From a checkpoint of a small transformer trained on Wikipedia.
Training: a variant of SOAP for these matrices, 4954 steps.
Each number is 200 + 20 x the weight over its row's rms, rounded and kept within 0 to 999. Layers, rows and columns count from 0. The size before them is the row's rms in percent of the matrix's.

# down: layer 2 MLP down (transposed), 768x192, rms 0.224, rows 96-119, columns 0-95
# gate: layer 2 MLP gate, 768x192, rms 0.265, rows 97-120, columns 0-95
# up: layer 2 MLP up, 768x192, rms 0.252, rows 97-120, columns 0-95
down96,103,184,180,192,199,211,174,208,205,188,180,195,183,166,196,200,206,216,168,182,167,241,202,177,197,226,226,225,193,205,185,194,209,204,149,220,238,215,193,185,203,203,213,184,181,182,177,194,213,185,213,208,199,191,196,200,219,207,165,209,231,183,180,206,200,234,212,196,205,215,180,194,180,202,186,219,186,188,175,221,200,172,260,205,202,229,192,215,174,223,202,205,200,192,209,200,241
gate97,098,247,178,200,199,223,194,213,226,187,209,190,163,222,195,211,187,209,231,201,215,222,212,192,191,201,166,174,228,194,240,214,179,189,199,233,226,239,203,231,196,256,205,207,175,213,176,177,199,192,205,206,217,173,172,188,217,177,218,182,240,189,203,195,195,186,210,190,178,225,191,227,252,179,178,193,196,183,192,185,150,177,182,169,200,180,196,201,185,205,204,203,202,172,199,231,211
up97,091,236,177,223,217,192,174,200,210,180,184,207,143,183,193,224,209,195,222,211,210,227,249,195,203,200,161,218,216,191,239,223,197,175,178,235,195,259,225,201,200,226,185,185,209,207,186,185,201,184,207,202,196,212,177,206,198,165,229,198,244,212,183,206,225,202,206,184,180,191,203,209,252,191,177,193,173,176,188,207,188,183,169,165,200,209,192,208,193,199,177,215,206,203,215,222,199
down97,097,199,200,240,178,210,237,130,211,185,191,194,191,170,196,181,216,205,212,187,210,165,208,182,207,192,220,164,200,219,188,200,193,198,192,199,215,188,178,208,192,200,193,197,204,182,179,200,214,199,165,180,228,183,198,206,215,191,231,185,174,184,208,215,214,223,176,216,180,212,196,187,197,203,208,146,184,208,190,213,186,193,179,195,232,224,179,207,206,198,197,192,169,180,223,266,191
gate98,097,265,231,260,171,187,213,163,198,197,192,201,199,215,197,181,202,210,203,176,205,194,231,199,181,197,198,197,180,210,231,181,150,164,185,165,150,237,172,211,221,216,208,180,191,185,212,206,198,215,194,212,203,206,178,195,207,202,191,226,207,176,189,206,213,211,229,169,175,200,192,241,177,218,191,183,235,213,209,168,213,214,212,187,187,183,198,172,215,177,205,209,218,191,210,192,182
up98,096,197,179,215,221,175,197,212,221,182,181,246,189,207,183,191,212,208,189,212,229,202,210,213,188,225,169,218,242,200,179,180,173,168,214,200,174,197,241,213,202,202,245,172,187,216,165,217,237,207,189,226,226,225,195,198,214,204,169,203,198,204,223,184,209,189,231,209,219,198,221,198,214,228,227,204,217,199,170,156,217,187,148,230,183,197,226,216,194,193,179,191,180,174,196,198,194
down98,099,178,191,209,223,170,231,173,217,197,200,218,205,187,213,169,185,241,205,243,179,202,207,210,215,230,234,199,180,184,193,220,178,212,189,207,212,214,196,192,217,200,177,201,180,184,172,206,174,209,181,218,225,194,217,199,206,228,189,153,202,197,217,200,208,239,173,193,221,212,214,211,206,207,125,170,188,209,211,204,200,218,196,230,201,191,200,193,189,206,199,190,208,210,201,184,201
gate99,086,200,194,170,220,167,192,194,233,208,161,173,227,260,217,174,195,185,199,177,200,206,177,204,213,196,220,209,185,172,191,236,200,208,194,190,193,220,220,228,228,159,199,207,171,224,214,178,194,216,204,186,229,208,186,233,224,219,193,199,211,195,184,185,224,208,185,199,191,212,216,213,206,175,206,159,183,219,177,209,233,192,215,252,203,230,175,176,180,205,212,170,185,216,191,199,217
up99,078,248,200,184,186,227,212,196,189,215,231,215,186,177,188,214,207,200,238,205,221,203,182,201,200,220,203,186,236,190,165,195,185,180,215,178,202,178,191,204,206,231,196,231,193,199,205,169,203,232,181,208,231,236,213,190,187,214,227,193,180,226,232,221,178,203,184,225,185,184,178,160,215,170,181,192,207,168,189,190,197,191,207,206,208,183,179,172,186,206,208,168,225,180,172,194,214
down99,088,179,181,208,189,214,186,196,183,219,198,230,212,198,213,207,208,169,185,199,170,200,217,209,193,180,189,203,203,204,193,204,154,204,203,172,154,215,190,221,181,205,214,209,174,201,195,178,229,199,189,239,226,219,160,187,200,184,180,182,190,168,244,203,213,203,198,209,213,193,172,190,143,150,195,205,181,194,206,193,196,179,204,200,235,180,187,192,185,182,196,200,223,203,168,194,230
gate100,120,214,200,202,202,205,191,183,227,248,175,153,176,181,177,204,233,215,249,177,228,197,184,181,198,203,151,181,216,197,185,156,190,199,186,188,133,205,198,220,227,209,205,206,205,215,184,230,207,217,216,218,187,231,210,176,187,216,217,193,205,160,196,199,189,183,202,163,185,197,174,162,184,181,212,206,199,209,189,200,228,168,226,208,210,159,211,179,229,182,218,200,231,209,190,223,189
up100,108,190,224,181,225,226,191,201,170,216,194,206,232,203,216,178,224,163,193,183,195,176,225,153,214,151,203,160,204,181,176,223,222,168,192,250,201,198,216,175,192,187,188,191,192,202,158,179,219,183,218,184,202,170,198,222,180,190,210,229,193,176,163,191,176,194,208,181,205,201,231,210,185,198,208,203,184,199,196,212,213,202,171,195,194,234,180,205,204,186,196,242,217,205,187,200,196
down100,104,232,187,190,185,233,194,185,198,212,206,189,216,173,174,202,213,230,197,168,226,175,234,209,214,172,200,177,181,186,200,192,200,168,198,177,177,188,209,195,197,207,252,208,185,224,219,226,203,221,176,220,158,175,204,186,241,181,231,208,208,185,196,194,177,166,218,183,182,214,184,178,213,199,194,239,217,218,206,194,224,214,223,224,190,189,193,163,202,173,197,210,220,228,205,224,185
gate101,100,201,198,219,193,206,175,173,184,173,163,180,182,223,195,185,193,192,189,185,154,213,173,176,210,205,203,190,191,202,204,227,189,228,185,201,202,228,203,210,173,166,176,201,168,167,200,198,188,170,188,194,199,214,226,207,179,190,170,199,190,183,189,242,192,190,205,159,156,211,181,215,184,237,225,221,174,155,211,155,220,231,222,190,218,203,231,182,186,167,180,209,165,192,202,210,189
up101,096,179,229,202,197,201,202,216,187,181,176,177,205,189,222,168,179,206,170,169,218,182,147,218,223,173,133,204,232,200,213,216,214,205,190,230,256,212,216,173,187,223,180,177,196,171,158,211,252,169,193,193,180,208,209,232,186,186,167,216,200,199,190,203,198,159,206,187,167,203,177,224,207,218,214,224,191,175,221,164,205,201,210,193,226,241,221,202,196,207,200,173,203,191,195,234,177
down101,100,195,173,189,194,215,203,202,216,172,175,234,194,178,193,215,223,202,191,211,228,205,205,201,191,202,171,164,207,182,202,197,217,176,199,210,194,223,219,180,173,213,214,175,211,222,215,199,176,210,211,190,208,176,182,211,203,218,204,228,200,201,222,168,196,220,206,161,236,214,190,221,200,192,163,150,252,225,195,211,193,214,194,188,209,201,199,227,218,208,213,164,193,166,165,223,182
gate102,122,228,206,218,210,181,174,188,216,229,210,197,229,231,216,204,189,209,169,189,175,197,213,185,163,178,179,227,222,174,210,210,205,189,196,189,177,200,202,237,201,237,195,209,205,183,172,175,213,203,198,182,198,206,208,212,242,229,196,208,189,181,187,200,233,223,205,207,209,206,219,168,224,196,154,194,186,237,199,188,191,188,218,167,287,180,213,194,180,198,196,208,197,221,198,208,211
up102,108,198,224,169,227,184,203,191,177,237,207,179,225,214,219,202,186,162,196,233,184,193,212,194,192,180,198,181,217,213,198,224,206,192,168,192,212,189,230,230,184,237,209,197,192,202,184,200,197,174,176,181,168,198,174,204,232,215,182,200,219,192,252,206,196,186,194,169,172,213,223,234,218,198,209,200,206,210,163,203,220,174,194,184,181,181,209,208,184,204,183,195,187,228,201,197,209
down102,106,208,207,206,181,173,195,221,200,198,187,179,252,183,160,191,239,221,182,197,180,171,199,203,212,252,186,173,170,181,203,214,194,206,235,184,191,195,160,203,189,196,177,204,197,193,220,192,174,216,196,201,173,197,214,221,209,209,193,204,179,215,203,186,166,178,204,245,210,224,207,215,219,197,200,234,197,197,224,168,186,207,218,173,185,159,205,168,182,197,203,223,213,206,216,191,200
gate103,091,205,226,212,195,154,235,168,174,247,183,208,219,192,223,166,194,186,169,204,201,188,199,225,201,217,210,160,194,201,183,172,198,208,214,205,203,195,199,231,194,231,172,208,200,179,183,228,205,182,183,169,206,215,214,220,203,201,151,195,198,222,222,225,213,166,185,163,188,173,164,173,191,209,214,196,228,234,185,185,195,197,175,184,191,208,185,182,209,216,241,194,205,209,185,186,223
up103,096,183,195,195,189,237,171,215,207,176,197,203,184,218,181,219,239,213,218,194,183,226,201,185,204,191,164,227,216,205,203,234,211,182,196,194,200,208,189,171,198,200,239,224,235,214,229,186,208,219,214,206,191,179,183,201,212,179,235,205,203,181,199,155,207,219,190,212,216,212,228,260,211,191,155,202,175,174,223,215,221,186,229,199,206,197,224,180,169,193,172,205,204,201,208,225,172
down103,095,200,229,181,206,207,180,200,170,162,214,211,191,183,197,184,219,184,182,184,191,210,165,187,250,221,198,210,196,210,210,194,189,191,202,184,207,232,201,188,176,182,174,176,182,219,197,201,220,239,174,243,166,228,192,203,172,213,187,212,223,208,202,190,181,179,201,205,181,212,191,170,204,178,208,231,192,196,204,174,218,193,171,199,181,187,211,199,204,213,187,186,215,199,190,219,198
gate104,096,187,205,219,191,217,215,205,200,213,195,189,147,186,217,218,189,214,203,168,197,224,148,231,221,179,187,198,226,201,203,242,188,217,214,224,200,240,179,202,177,218,208,199,190,202,209,183,214,167,211,212,187,184,197,211,198,211,199,222,205,213,194,189,223,162,176,218,198,208,173,212,189,195,193,192,205,160,213,222,218,176,230,180,242,212,210,229,204,222,189,175,217,168,220,235,184
up104,100,229,189,175,207,198,170,204,209,222,210,225,231,158,164,181,222,204,199,230,201,162,224,203,185,200,194,201,190,206,188,164,204,184,185,192,199,198,200,212,237,195,197,209,203,188,178,224,189,202,191,198,222,193,214,180,189,197,196,211,194,174,211,212,189,227,192,177,211,170,240,187,209,198,206,217,187,227,190,168,213,193,174,206,190,198,186,162,199,196,207,216,207,231,180,182,237
down104,098,191,203,205,210,190,168,201,239,201,184,199,212,219,197,202,207,187,202,191,188,187,157,214,205,188,197,164,221,189,174,205,196,220,210,187,188,180,221,219,201,186,200,224,170,158,198,207,207,152,186,191,177,225,231,234,228,187,214,242,224,197,181,207,165,221,212,219,188,218,233,181,175,208,185,214,206,165,245,208,219,241,175,203,192,253,216,209,211,237,180,242,185,179,238,190,222
gate105,099,184,203,236,172,188,217,179,189,210,237,191,197,185,133,198,197,219,197,213,196,218,203,180,187,198,220,194,191,207,223,212,198,198,187,242,186,187,186,179,180,188,227,220,168,215,182,176,202,198,224,162,240,209,211,171,165,217,193,212,179,210,200,195,195,205,178,215,216,217,206,191,203,181,163,200,194,192,158,194,230,179,194,196,230,198,196,181,213,185,191,188,192,194,215,193,190
up105,091,209,213,175,247,216,209,221,195,193,208,193,209,192,234,164,188,207,204,204,189,244,207,191,191,192,208,181,227,161,195,197,226,221,180,201,171,184,178,198,256,187,242,179,240,171,211,212,189,186,206,197,199,170,179,183,196,178,211,196,217,210,174,194,233,196,192,210,212,196,163,217,192,181,210,192,195,206,243,219,167,196,223,192,200,194,222,196,191,200,191,212,195,162,215,209,187
down105,098,195,219,211,190,250,198,204,215,164,235,216,185,199,203,200,213,181,210,197,200,161,220,211,199,196,233,188,236,204,188,156,182,254,180,204,201,202,199,223,225,199,182,223,212,217,215,200,214,202,222,199,209,203,191,215,179,192,227,213,191,206,235,196,218,181,195,157,195,220,174,190,211,209,192,219,230,200,222,197,200,232,216,218,169,201,207,244,196,243,152,227,232,154,186,191,171
gate106,103,222,232,180,167,180,207,214,253,196,227,180,185,196,250,188,184,214,205,215,183,208,195,191,173,173,186,162,218,192,213,193,180,203,190,191,196,169,226,242,202,225,175,209,166,237,202,200,187,179,206,181,225,204,174,204,207,221,194,214,174,195,175,208,195,226,166,195,241,206,206,235,235,208,221,190,183,168,201,174,169,166,201,235,209,232,208,227,194,184,174,209,190,201,176,176,218
up106,097,189,222,209,207,164,214,185,176,196,226,219,196,183,223,185,198,147,229,187,199,196,199,199,207,215,184,198,157,178,158,197,204,199,219,205,234,218,191,196,186,193,211,222,199,214,181,205,179,196,190,197,213,200,224,206,231,205,207,231,206,201,224,190,209,180,240,211,190,185,196,208,240,201,220,187,179,191,169,182,208,202,223,159,164,209,221,193,194,205,183,214,181,210,200,159,191
down106,100,182,143,222,220,168,177,168,198,162,181,228,225,187,163,211,201,176,204,191,201,214,194,199,193,200,203,220,180,165,185,196,229,227,222,205,244,234,226,209,159,213,218,223,195,196,194,188,185,176,170,203,184,193,213,194,203,190,177,196,219,173,165,192,200,205,183,211,189,203,189,210,200,200,215,183,198,207,203,231,202,205,205,201,210,193,222,178,191,194,237,219,181,188,191,221,161
gate107,076,227,188,215,153,186,200,189,211,210,180,195,249,208,185,174,198,177,181,223,190,164,203,189,199,219,198,200,228,170,154,138,184,206,151,137,195,213,200,205,179,188,233,207,187,200,183,203,187,189,226,198,202,204,212,135,192,195,206,170,202,226,177,232,209,180,207,230,191,199,198,202,206,196,230,215,187,208,226,204,180,194,218,187,187,205,184,187,187,192,203,219,220,178,166,175,209
up107,080,193,193,247,182,174,213,181,229,152,221,212,193,175,208,182,219,202,185,220,221,169,217,222,201,234,236,205,176,165,201,215,180,188,214,206,179,189,197,209,228,184,189,174,202,189,191,187,196,183,219,194,179,176,182,215,201,192,194,193,249,201,210,199,235,207,189,163,200,192,208,154,187,171,218,201,193,199,238,198,202,213,189,190,194,221,193,225,209,218,198,179,185,191,218,191,192
down107,091,193,203,173,170,197,201,178,204,224,243,218,219,215,155,185,181,171,238,203,207,163,209,190,207,212,241,222,196,169,194,194,205,200,180,227,147,224,185,190,205,183,202,211,188,217,202,206,178,217,213,215,180,165,186,192,202,200,182,197,210,216,224,198,238,193,213,195,187,194,232,197,230,177,231,177,192,178,208,186,185,227,184,204,177,216,182,210,226,182,182,212,193,186,173,175,215
gate108,110,187,206,194,239,213,192,178,158,187,187,194,197,205,205,178,183,196,187,197,158,199,230,211,192,186,185,185,168,194,218,207,194,184,194,210,215,191,201,180,177,206,204,216,197,190,232,187,194,186,222,206,209,186,212,225,209,180,203,201,268,195,158,225,244,198,199,173,223,202,195,218,216,223,199,184,208,202,197,151,201,169,180,169,188,220,208,209,177,173,216,181,221,218,162,203,205
up108,113,195,202,164,196,208,216,201,207,222,205,205,199,215,158,227,220,226,204,240,219,217,196,205,209,206,209,203,216,215,185,193,188,189,179,166,217,216,224,242,214,226,180,194,191,205,185,204,177,181,183,197,204,219,208,172,170,209,186,241,151,194,251,195,177,183,189,239,208,219,202,167,194,165,181,233,221,212,201,221,198,199,205,195,200,177,183,189,208,203,214,183,159,154,225,196,177
down108,103,174,200,207,184,194,239,195,240,195,229,183,211,197,204,171,206,217,197,183,241,184,212,196,178,162,171,206,182,190,174,175,216,209,195,189,207,181,191,177,194,205,173,236,181,214,206,146,185,199,171,235,203,204,210,197,233,153,192,168,190,193,228,212,207,188,139,213,204,200,196,202,207,205,168,206,164,172,160,229,217,212,226,188,216,174,216,190,214,194,208,198,177,234,202,199,234
gate109,091,199,216,201,229,228,178,175,209,192,189,196,211,189,178,214,171,191,185,203,203,143,207,155,194,181,187,171,187,218,242,202,185,198,187,194,190,205,211,166,152,199,190,195,161,198,210,204,212,236,217,216,188,179,153,210,211,171,201,197,231,197,161,185,194,194,236,175,208,172,206,145,206,218,190,220,207,188,191,203,168,184,196,193,175,215,186,224,209,171,206,179,219,201,222,170,172
up109,086,191,150,195,184,210,183,219,210,170,194,207,190,215,182,202,207,214,207,222,219,255,216,201,213,153,186,224,216,190,188,187,194,177,213,188,194,180,194,189,195,180,167,201,236,222,213,187,173,164,202,214,202,215,208,209,179,218,180,187,168,227,217,192,214,195,177,235,187,243,186,211,211,178,229,193,179,215,212,197,224,168,250,204,182,203,206,193,171,192,193,199,202,199,227,192,193
down109,097,179,195,197,210,202,228,196,168,227,181,154,196,189,177,189,225,186,206,172,193,212,182,199,189,196,210,196,187,196,202,212,201,226,189,230,234,194,200,209,196,189,210,178,217,173,156,196,190,221,209,194,219,236,206,194,182,185,221,194,186,200,216,224,205,223,209,220,198,204,208,193,198,178,232,164,204,196,236,179,249,214,196,168,181,222,159,209,159,223,192,198,170,204,199,248,204
gate110,106,216,211,228,220,201,202,204,218,200,199,225,187,190,208,202,199,206,188,236,225,219,198,237,171,150,176,169,214,193,192,172,163,192,172,238,224,214,189,187,177,220,217,207,188,180,233,235,242,207,178,206,234,207,217,186,205,205,200,188,185,183,243,222,214,203,196,212,211,199,202,232,216,212,200,185,222,200,188,204,192,197,194,169,218,170,216,181,211,196,228,216,188,216,213,218,222
up110,098,189,221,218,181,178,200,211,199,201,197,217,239,185,188,132,217,169,235,238,207,237,204,201,210,217,204,180,174,199,217,237,165,199,222,208,214,207,195,222,196,179,203,194,187,230,193,222,192,191,212,158,191,199,224,190,164,204,181,193,205,221,206,194,189,233,204,187,218,218,203,192,217,174,246,193,179,215,229,188,191,195,184,178,200,204,199,185,181,208,212,220,207,202,222,196,175
down110,102,232,199,222,218,212,189,226,210,199,228,211,165,183,207,203,215,183,209,162,195,193,179,220,178,155,180,214,187,145,188,162,194,208,167,202,174,212,208,210,211,241,195,217,207,163,228,200,205,187,203,194,173,195,191,189,236,181,207,174,206,194,203,203,202,214,208,195,207,191,230,186,170,186,177,242,198,186,196,237,213,205,204,215,207,199,197,200,181,170,182,206,182,162,199,199,205
gate111,126,230,190,228,199,197,220,231,184,226,194,175,201,199,188,192,194,220,164,181,210,226,163,212,215,187,173,183,188,181,180,174,232,194,201,212,154,230,223,210,228,200,203,182,201,152,247,164,168,205,160,209,201,210,160,199,202,205,206,226,187,237,167,217,186,181,178,181,202,233,195,167,174,216,226,207,219,210,194,197,214,204,194,179,220,193,196,204,218,192,215,182,210,211,223,188,230
up111,119,214,202,183,164,199,183,222,216,216,203,198,204,205,204,230,174,190,216,163,236,192,192,225,194,203,221,188,188,238,193,173,196,201,196,215,160,205,203,183,178,191,211,194,206,197,225,164,203,214,163,210,230,197,198,173,185,194,223,190,196,194,186,206,238,186,160,181,173,205,177,205,208,209,207,211,173,177,197,171,189,196,204,175,198,200,205,189,185,187,243,195,189,227,191,192,200
down111,101,173,211,218,203,214,212,210,218,242,146,192,141,162,197,236,206,201,195,229,179,199,193,190,168,169,221,214,252,187,197,178,192,228,210,212,205,190,239,234,194,195,174,211,202,208,241,220,206,160,192,213,221,158,229,168,195,215,181,179,210,188,192,197,222,194,195,186,238,209,230,199,188,240,165,174,184,217,215,212,199,202,226,208,195,220,205,189,192,200,219,163,175,198,186,221,206
gate112,095,188,220,202,199,216,199,164,186,204,193,203,199,217,178,208,197,174,180,151,197,160,215,185,217,194,193,190,183,191,195,175,182,209,229,193,204,228,227,218,180,228,187,172,191,177,206,159,187,221,225,210,252,196,199,190,175,153,186,192,206,208,167,230,218,201,204,219,182,221,243,162,203,158,169,202,206,198,209,217,210,229,196,206,203,186,181,205,185,206,192,169,217,218,191,223,222
up112,099,214,192,177,214,205,198,227,225,196,176,190,186,179,203,225,202,222,227,215,203,210,191,191,177,216,181,196,217,203,197,208,205,177,175,173,166,172,163,217,218,191,170,182,175,219,199,221,227,207,188,201,155,215,192,200,208,209,203,186,207,201,227,185,168,216,176,203,181,187,209,193,217,229,213,201,165,234,215,191,225,187,202,190,253,206,238,187,242,182,206,220,177,199,194,208,211
down112,099,171,228,216,161,198,206,209,173,200,205,172,230,192,212,182,219,165,217,181,218,220,197,172,189,190,231,208,182,194,188,229,220,174,221,190,207,182,199,179,205,209,218,207,138,198,211,189,185,202,193,198,188,238,226,218,187,196,217,238,195,225,202,195,167,204,221,203,216,206,209,190,225,163,220,188,161,194,212,214,197,220,224,186,175,220,189,210,187,204,193,227,188,184,191,186,212
gate113,086,227,227,200,192,172,159,197,186,193,200,207,238,207,219,202,173,204,196,179,243,215,195,201,203,172,152,224,215,162,207,195,197,189,202,236,228,191,180,198,205,219,196,193,186,205,214,185,198,161,215,222,170,199,221,193,239,207,215,203,197,203,224,206,241,183,224,214,229,179,178,225,230,214,240,181,185,240,189,230,204,211,218,190,200,162,198,204,199,201,243,214,225,179,244,249,213
up113,086,203,210,212,188,214,210,200,237,205,189,196,200,191,226,197,173,182,189,146,196,234,203,201,216,208,179,158,196,175,150,169,195,221,221,204,229,186,219,211,211,179,188,201,200,231,208,178,216,184,219,194,223,205,154,197,219,162,213,226,205,204,245,193,183,187,193,202,195,169,188,208,227,200,202,196,171,215,186,237,174,221,174,196,203,154,202,218,197,220,216,226,195,189,219,171,201
down113,092,195,251,192,164,211,207,208,184,198,168,218,201,224,255,188,195,199,216,166,208,160,187,212,209,164,189,200,233,194,201,202,216,195,185,217,233,178,214,179,207,221,201,209,180,188,209,174,195,187,208,203,227,198,181,189,223,215,197,217,191,209,247,204,205,225,225,173,238,211,201,181,205,261,208,177,189,194,170,208,200,228,189,200,219,194,175,198,200,228,222,209,197,162,190,210,224
gate114,093,228,218,195,206,215,195,171,182,200,200,192,176,181,166,205,191,182,207,195,193,230,203,205,191,186,190,206,188,207,217,204,142,242,204,220,209,216,205,214,204,179,201,187,183,214,166,187,198,216,196,147,209,229,196,161,197,169,201,211,188,166,196,210,236,189,188,182,214,218,217,226,205,174,195,198,199,186,203,218,213,193,247,175,178,192,190,193,186,178,155,183,218,231,194,231,215
up114,102,158,192,184,196,200,198,231,209,201,201,194,225,234,215,183,192,212,185,209,207,181,203,192,199,218,212,171,207,192,189,204,232,190,204,189,203,203,195,204,188,224,198,197,228,191,225,205,205,191,202,223,193,175,204,217,211,207,206,194,232,240,197,197,182,206,219,230,166,171,178,167,186,213,204,227,216,209,186,191,202,206,176,237,227,181,217,222,213,215,231,203,183,170,213,192,207
down114,103,217,183,185,214,147,211,184,175,236,206,217,242,196,222,211,220,200,208,208,216,159,198,218,170,208,221,197,221,182,220,188,207,210,224,181,189,162,190,200,180,212,212,184,192,206,172,190,210,184,200,248,225,182,208,207,203,197,206,202,211,239,204,221,236,186,193,205,219,193,196,188,245,183,191,257,208,183,198,221,190,223,188,186,201,182,211,178,188,222,207,193,198,188,233,209,207
gate115,096,177,213,187,199,245,215,192,189,233,172,231,185,227,215,212,220,199,216,212,222,168,165,204,193,189,214,163,174,215,206,187,223,238,204,208,200,157,202,209,195,231,198,191,212,215,168,188,199,218,207,209,211,242,206,168,167,194,210,209,190,192,197,225,212,195,194,177,212,208,201,199,201,220,215,210,196,205,177,212,194,202,193,166,184,212,195,229,204,198,217,193,206,223,185,209,245
up115,100,174,206,219,188,181,221,203,205,226,205,212,187,216,165,173,199,192,214,201,220,166,200,191,200,188,217,154,200,202,212,212,217,209,174,206,203,170,213,173,210,255,181,220,217,213,185,196,188,208,204,179,204,196,235,168,205,222,230,209,216,214,189,186,206,199,174,181,203,161,201,236,221,157,167,201,204,168,226,196,194,202,202,179,218,175,195,205,221,209,192,203,178,243,195,223,192
down115,099,233,207,177,199,231,198,191,212,190,163,226,196,203,249,209,233,208,211,189,187,213,171,183,239,187,201,211,203,209,189,202,222,156,226,213,182,181,163,162,194,183,190,183,127,208,189,183,201,201,222,207,204,219,185,203,216,198,207,213,166,181,214,179,212,207,200,218,220,222,166,159,197,230,221,233,203,234,236,209,204,203,193,179,193,190,181,194,203,224,221,222,211,216,168,221,192
gate116,090,203,169,201,198,179,188,218,217,175,219,205,191,203,224,212,210,208,195,218,206,213,198,228,197,208,208,250,153,196,199,206,189,222,155,198,188,197,228,147,200,187,251,165,187,176,237,165,186,178,197,242,220,193,200,213,255,238,190,207,204,224,214,196,222,197,185,219,222,185,180,219,233,216,208,191,189,225,230,199,223,218,186,241,201,215,216,190,180,221,198,182,213,194,212,191,154
up116,092,196,215,199,202,226,162,195,181,189,170,219,179,197,206,237,217,215,172,223,198,204,190,217,173,196,238,222,190,186,229,187,188,205,193,188,220,207,222,163,242,207,226,146,169,161,205,204,181,213,180,248,211,220,190,239,186,212,202,216,176,236,187,203,234,183,204,207,206,202,179,193,213,239,212,195,208,227,234,204,209,207,210,211,200,219,227,185,171,210,227,217,209,165,203,177,167
down116,096,217,216,165,250,207,208,182,217,205,209,212,171,192,231,235,162,186,198,152,168,213,245,196,195,198,194,163,224,222,167,219,184,205,176,185,201,205,221,197,185,189,187,194,194,178,211,230,202,207,221,176,193,227,211,237,206,182,194,230,196,196,212,159,200,202,214,205,192,204,168,182,160,192,214,207,232,181,185,198,190,163,180,179,237,198,196,196,189,210,234,195,214,212,236,178,175
gate117,094,191,196,214,184,172,185,195,222,188,217,205,205,190,182,171,217,171,217,184,173,194,203,198,182,135,208,211,167,197,194,187,200,163,207,177,198,191,199,199,187,150,197,211,213,234,196,201,195,203,170,176,215,181,200,187,195,209,209,205,202,213,199,222,207,211,157,207,211,176,177,201,191,188,214,196,218,176,228,173,193,219,196,213,195,236,196,182,176,180,237,225,209,239,185,208,188
up117,091,187,218,195,216,173,190,199,162,172,217,220,152,208,185,183,209,200,244,202,193,200,204,198,211,159,167,225,170,195,205,207,182,194,216,180,199,199,175,178,213,201,180,236,190,249,191,214,173,228,193,213,181,206,182,211,209,194,208,211,203,211,209,212,198,187,196,179,162,174,171,221,159,200,190,198,228,197,223,205,181,198,168,219,210,223,197,180,174,187,198,197,206,197,198,192,169
down117,095,194,164,171,181,185,180,215,207,168,189,206,210,212,216,221,238,207,206,203,189,215,202,200,198,170,219,231,221,209,211,196,199,202,203,164,194,194,200,210,188,212,190,199,189,191,183,201,204,190,254,227,196,222,204,243,215,192,237,174,202,217,216,162,193,136,208,209,199,166,195,239,202,196,184,201,176,144,210,194,226,193,192,195,234,206,208,185,180,170,242,161,187,199,180,186,212
gate118,095,183,220,216,210,206,212,192,161,228,180,217,220,222,192,221,216,194,220,206,191,214,205,209,204,151,176,171,210,215,175,193,208,172,235,211,195,191,206,230,212,207,229,201,191,194,162,199,201,158,206,208,190,221,151,203,224,202,176,170,190,172,257,211,197,198,185,204,223,224,186,208,200,186,189,229,212,223,194,200,191,217,205,209,234,196,228,186,216,172,212,207,186,208,213,157,236
up118,092,212,202,211,230,213,241,207,151,209,213,178,197,202,180,199,206,167,236,235,197,214,219,214,187,189,203,203,229,201,222,188,217,178,171,202,201,181,211,170,171,194,215,205,195,211,220,167,218,199,192,169,194,200,165,230,231,224,175,167,183,194,227,163,180,193,220,202,212,226,163,194,184,189,221,205,229,205,199,229,205,193,155,234,215,209,188,271,193,229,206,220,194,208,177,166,196
down118,103,201,214,164,218,181,202,175,227,197,195,189,150,179,196,192,225,193,178,185,239,193,202,207,166,241,175,205,201,203,201,184,224,214,240,209,165,180,183,183,204,210,221,204,194,209,203,258,203,180,216,185,219,208,164,192,207,227,236,191,189,214,220,190,201,214,173,234,177,218,183,187,229,193,198,210,204,216,171,221,224,203,207,185,205,193,219,236,176,172,185,222,164,200,202,176,207
gate119,102,224,215,152,207,200,207,173,190,193,219,216,203,230,229,204,231,210,194,218,193,174,189,188,171,157,197,206,210,168,194,252,185,181,199,186,183,200,220,209,173,196,205,215,192,168,153,193,218,181,191,218,188,199,193,202,208,201,175,192,214,166,215,235,219,216,186,172,215,243,196,225,203,201,207,211,249,203,209,208,239,194,204,206,202,220,203,244,234,207,202,213,219,222,206,179,203
up119,103,213,219,154,222,226,193,197,193,144,224,213,210,216,200,211,211,214,232,219,211,185,191,224,150,185,220,194,201,201,196,215,152,178,207,218,219,174,202,211,197,207,192,242,195,141,234,195,224,244,228,215,199,195,184,189,194,211,188,210,198,171,213,165,193,221,189,221,215,240,227,198,183,201,200,215,200,177,173,196,203,214,208,191,208,203,198,189,231,214,180,190,167,218,143,201,197
down119,106,218,187,197,175,208,226,207,166,167,199,214,220,194,204,211,191,190,162,190,204,205,185,230,184,193,230,190,162,246,202,205,171,150,229,196,219,205,238,230,217,204,189,191,155,182,197,173,176,234,195,214,203,202,247,174,203,218,194,210,197,225,210,248,200,182,211,216,234,224,222,211,191,218,191,228,160,218,182,221,179,210,207,175,222,160,200,190,218,216,167,199,203,210,184,229,227
gate120,095,198,208,201,192,209,230,188,177,215,202,167,189,201,197,207,214,219,220,207,238,207,195,182,198,240,224,208,190,167,217,169,174,186,198,166,252,185,180,220,168,231,198,222,225,200,168,163,169,188,203,205,199,205,219,165,230,205,206,200,202,200,210,201,204,188,188,194,221,224,213,178,223,184,192,198,237,187,230,218,186,181,235,185,173,216,174,214,188,214,208,181,196,187,214,225,223
up120,106,209,220,220,194,202,190,177,180,218,184,187,161,189,205,171,224,203,217,206,198,207,205,207,230,211,194,174,203,174,227,190,192,177,215,149,207,202,174,188,203,179,187,204,226,223,187,200,204,197,199,199,206,192,186,204,177,221,194,223,207,186,206,182,194,205,225,176,204,192,210,179,228,237,210,182,210,189,196,218,196,141,252,229,193,210,183,217,167,221,241,194,234,193,209,204,215